python train.py --n_kv_head=2 --norm_place="pre" --attn_scale=0.348 --beta1=0.9 --grad_clip=0.5 --seq_len=1024 --dataset="wikipedia_en"
Each number is 128 + 24 x the weight over its row's rms, rounded and kept within 0 to 255. Layers, rows and columns count from 0. Numbers have three digits each. The size before them is the row's rms in percent of the matrix's.

# layer 2 MLP down, 64x384, rms 0.167, rows 0-63, columns 192-255
094:103122195163093106138080122165126165131130141111115118132118137129145147138188157090131113128167099114121135111156142137139127153116140158110141135121146152163083122072108124069117183111124158
093:116143154166130162095116127132097107119138123100139114110124138107172105175128141152130130158166138102115104169188094197161120140159139151145065109121105125103103095126171125080103123132130086
097:109093082125168136154112051130116140100151128099118090098123085125129104150094133134131154113114135121108147137101129148090096123128117094119111116157160112109131126133152103121105185128132169
113:156171135133094151137177107140120091145116132118144129130128096143120128084130148131145176171118127142105116134099151070109146166113122115120108146106121102113120076146127119126113129120135105
099:131164130100119091099121076149119132148104149158047143130142119113160124094119140155142121130148104110166177140134141097113106154142133148124156111111099107104158153155095123144078112137127142
091:164138135151087081140090117173131093115125137103138113120140127134201152117142114161159146172148152101150111164117117111163118149120110114139132114108123145116098149128111112151125155110120148
101:129132141124100153106141137150138114146100135124115115135107137140138119133091115120116137087147119116135142160111138116128096101154098068097114148126158105127142109152122143103100141110113099
091:107166171159129111154128117137104184133114169134142152135113146087143104139132153112139153106113131171142104112136102147154137161146111093153138125134089147127167157127138123087098093139106124
100:131135112138108096143076153139117129136143136097150112065120116177125116111111075108121120101134151148113123128119094111107097173147137186156114134126164099110129116113108106137083133105132113
088:104096117127159070148105129129124155115128080128123108113119150139081118091144101132125131110125109182127138128140116144073176077135130145100106142126129196146128156154115136119091142157117151
099:093128099147121145132138134091113099112121125097141126131130113112121127102132122094147141149109111129150140127106112110139149119092128125076146139155140123101132177143135129084137121130123122
119:105154169149131136103115163090131136076085157125127124138129148120124106131131156098116104144101087144068102090110096101150121135147093162087122152103138143101094164116128087108130116107179103
106:137132147097155105165145110128154170119128137111128105168151112126187155124132168116163156090149144128105113117114109144102147137140170104128144092121153110121137105123142092122125129113191140
091:126117099104141156144127104145102155126150116159091140133099129130135086130166158128105133114168104156144126124126125119158109129130141099112100133192158122079097156127093151126134117145129149
100:118110103113161121163144135143117131119115101141074139177142153146149123164123162173125145127104126130165126119164143112128125102156127136139101131169173160153145137133105116113129148135175130
098:149169125131152063155124081103111131101144155132128123148127126127158151138148154117134110116119127102145167112096120141171129142098162115159143118122138126151113108124158125154168112141093116
091:147134132130147163154121170132158096115147097124127114142158132140165131110108086138095080150100146106135145126161164106125158169134100156144085132125129144132172142090079145114154159120075126
106:107106133128118130172134123155108131133123117140100151153104139096158142080165140114154144159134135121159108093097131127154183108148178126116140125155112135144132154175146117105130131147120094
110:131125113124126076137139117148126110132132145107099138143127136144096117101174153205132120133120114154151107138127142094091112107138128162143109149133189152122102148080146131105158109110146115
103:105093104116122137076102104104159151110120086153138133132112122133130100125130121095117173147132125156112135126135106169094145100147136090128134122085106106151103099132096118075107121128116104
099:080108081131164212174115119132141163133103148163169128136178145095151085110148122115151102155135137124105082137127111132175159103140150128150123128100161143159126110153099107101120114131078144
104:123148101114135124138141132105155139143168148142060116111121127124076138134105148116140134095148129126169127088110122158098138146174129157145154142119179125143121137161132130141149133125149124
092:129079128137124145151150133137142159132121102129103131064106142106148114165166118119154082109132119072101114107133141142073140100140183116136109176119122125131110148133126113104113107154135085
110:153135114147104129127134150135155126097129133122152085117136139152198153120120119153095159091152110133170110065147134107143104116090118170123114162129122116104126159145103124167167113083125131
087:125121119123138127108158139143123103145118121102149121162134143148160081099172100120133118158107114068112166126080128149146091151127111133119114121165130107105115133138133102132130149109123158
096:162193110138077164118107073169132142089163103144116124188167153116107121119126133147133092133125152087118109169085174131169125112141150125140123098127089140125129148111112148154098117122108115
106:134124153123112159120141125107102159114150092136180130114111151144139129098182116127148102109152142151102129120194121118139129110087134100110149063136130128084104183102113109113102058139112115
103:144094153138086138123158123162086124150093145096134121096115135175099129183081116130099096136127150126125111167135148117087088133162143133114102155084158119115129138137128132148139129153100147
090:115135125120135137120133134082145146141123179138171103150129146141091166172141165133126143100108120115096090141165122117094106131120174117137125141159111118168168146154179158151160112146144135
102:156123099144179155111120137112133142196148134125138146174116105115137117122143094129138120112100120116144143145085129164116131145125131128108152135062126105143133115140120113135101111139123147
094:135131108075150128138155120178118114121116144130161116144115145125161112146145146145081117149141156134111118130056142110075116126087121158117123141091149142177113103090103134154145113134144112
096:155158108145089173135135135128113143149131175131137143140133133122151148142152093112157123187148142150170123132100084143116130127127138140138115195108116109133133134117131170075125143138116102
104:128176158149069152148117075116143147124148103107091136141098191120114141110115060132131132122132137120126104079131153163115163165151145118134134113101102151135142133119125170114163164105091155
101:174132152095178146155139156128119116142139142133187122139106135167131100084130156121126128150089121158131149164085139135130107116109152141112092146162134132105132124085177108166143155119109164
089:136152112121181148109099156092128095117143152111144123128099137127152161124154138119091127153167135117130138147089124074128138140115127151138153144139143208141119128144116112125128150129144176
112:138145147147114115167102114137131148140169094109147141107148087124119140143134101165155123145134115112110184144158157162158148166146149150157156136166138103117139087114151115167155121102127134
095:106106175133094101133105157136106150090130098121129122123113125087142122042114158121134132129119139138127119096158110121135124110101128117109096143090127150138095098152134115093131109132144135
090:110137162154137133137143136098151156142129091114102124139131119096140148102157115138116087079130144090088117149138116148198136147139144090117066092163150169117127147105092118115112093137058120
095:135110159155193143133082095145136128110118136089107070152077147131113116113155132114163143099139154155148101180134152132134119100098141091170064060141134152157121183107131139105148135099156104
102:152125118143137125093135160114099114113129136138126148110147131126099123121124153144154106090128117141107109112135159145087136149128111120157126101112135100097160132136118119149137110123159143
100:110123100101126131156147138114134113114155141114109071124104100138109129093137102140134133069123125089124135113121091077129102138104098129101107141124145177100123107131127103113115136098128145
100:122136178145149150157116138179170067123110110101161108145127095126123080078126131160136107136147093120123114144104158135149107080109124094133119173124150151142134100088176103144133150119144108
107:120098107138075113118130128107129109109125092116155133115146114135127134103119102100139111091137150162071127179146086148123117094102110123095102133137072122127086140145163095111077092132139161
093:127159142148100165125128119143156102095142124128149129123094141117170105127116115142140078100179152135118151137148151145141111138134100122155081112101130143154143143157121096102142112144109140
092:100112136186131223144103143170126145138167170158121175091138135125126124102154133174157129114132105152101153151120171123111112143130150115143129154119131120132089125105141147180128086127127147
092:107126096079103172152153105148121140127118124120125162150103126136120119164070133111108143106097130084098106113113134118175118086138079143154131067179130144115117151114109122163118135135117143
094:141120141150204155196167101119119126100119113130140164141136126147094110155132104148116132151135127112111086132174135116179155111133169101106115135158103108150132143178153117126124141146131092
095:154153112102121099146138159128136116110132125155128141142096142096137134141125131098155098117150140163158191128148083103122110128117147119141161132148127130116147082090147130143120117158125115
115:130125192138107170136125058160105115175130132172138093129155140158129145114124105120129134188146167115151156143120131141143159103135127053133120108162138182140122115125118142124141090143100117
106:101135141113115106098163131139131144150126108148137134197124125140148143121109156156176164135135137169140171157161107160172125101148093152140118091130126118142150117098213166123112152166099150
091:085129115062110126116124116109128160134121094110106095107145144109150155141066103100098163095159135151175138107132131132159123090153128141161149129119147092139167101151125141113137130142127121
099:130095131153113119089130148156170070110118128139104112104126110107110104114080156139095138105134120154118161157119108191096158136144106073097146161106088124098111140116120096125105139148125097
095:148184129133095154106128161126140160112135205158122084157151132130127183127130147164139149152168098151134102091170121094106130173113128072131116124111140114156146133112147109148116102118126110
101:126055137082135141132132117137173123099133145122140122166132150128153135147122120131131117127157133134149159138159114099144094130075141149134111107124108077132183162101134123143131138142137105
102:124064096177099122181145089120154128129114115124139146133143098114113111081086118136138115170150103078144090114135103122114125132133138138089117145161101114088137111155131147172145131125108141
095:116144051117125122167139151131114138153154093095173114123122137119123148118114128092087106151133145092108148101109137160129138134095150155063134083105123131131128180093086104121133086125124103
124:125122153086139110154153127147152134214172148148110117145151138171136130176140086155106154131160186112170175130090125115117136089135120103120084130159165097152123109139123153139146168177107130
110:126098174164169149138122123163115109108125108129115133105131105152136105131098082119101126142118122109158148159130142140123105135142111109146127155135157139117132121116078140114129130141117104
101:063127129164128124113146122127149110124109126132142115143132132161134138139124122114117106139120138161084061128129123160129114108174113118102140128132093114115137117143136145122154120104098080
127:131134131106137093088116132144130139118140129134114115139081165161110141060119161133112117119107138137133159146128148130107172155103129167111106102141152122177162136128128129168102146160135098
093:152175110142085115107106144133127128115135145126135119112132085137083150090137159096138129089113127148131101096131121126120144146129093111132147109120151118107162175092164101091147102150125142
096:148102081125168103117144082161104139116122149131080107125153135160070115182111112116157145117163138117144150152122106127133157108130143096122135114139124131132135142129128162134137126095114140
092:114153130084178130123142147131130125149098163119166137160142127138167156078149111138128090142119152131151134154159124148116151076139123155098116132123122124149108083080172119123138127131130120
100:110108101185057126145135098124118113150146161113121098076099102130105110115109122116096144116142131153091115100107126112109131121141111072162151085075093119107137123108118096135132130096133168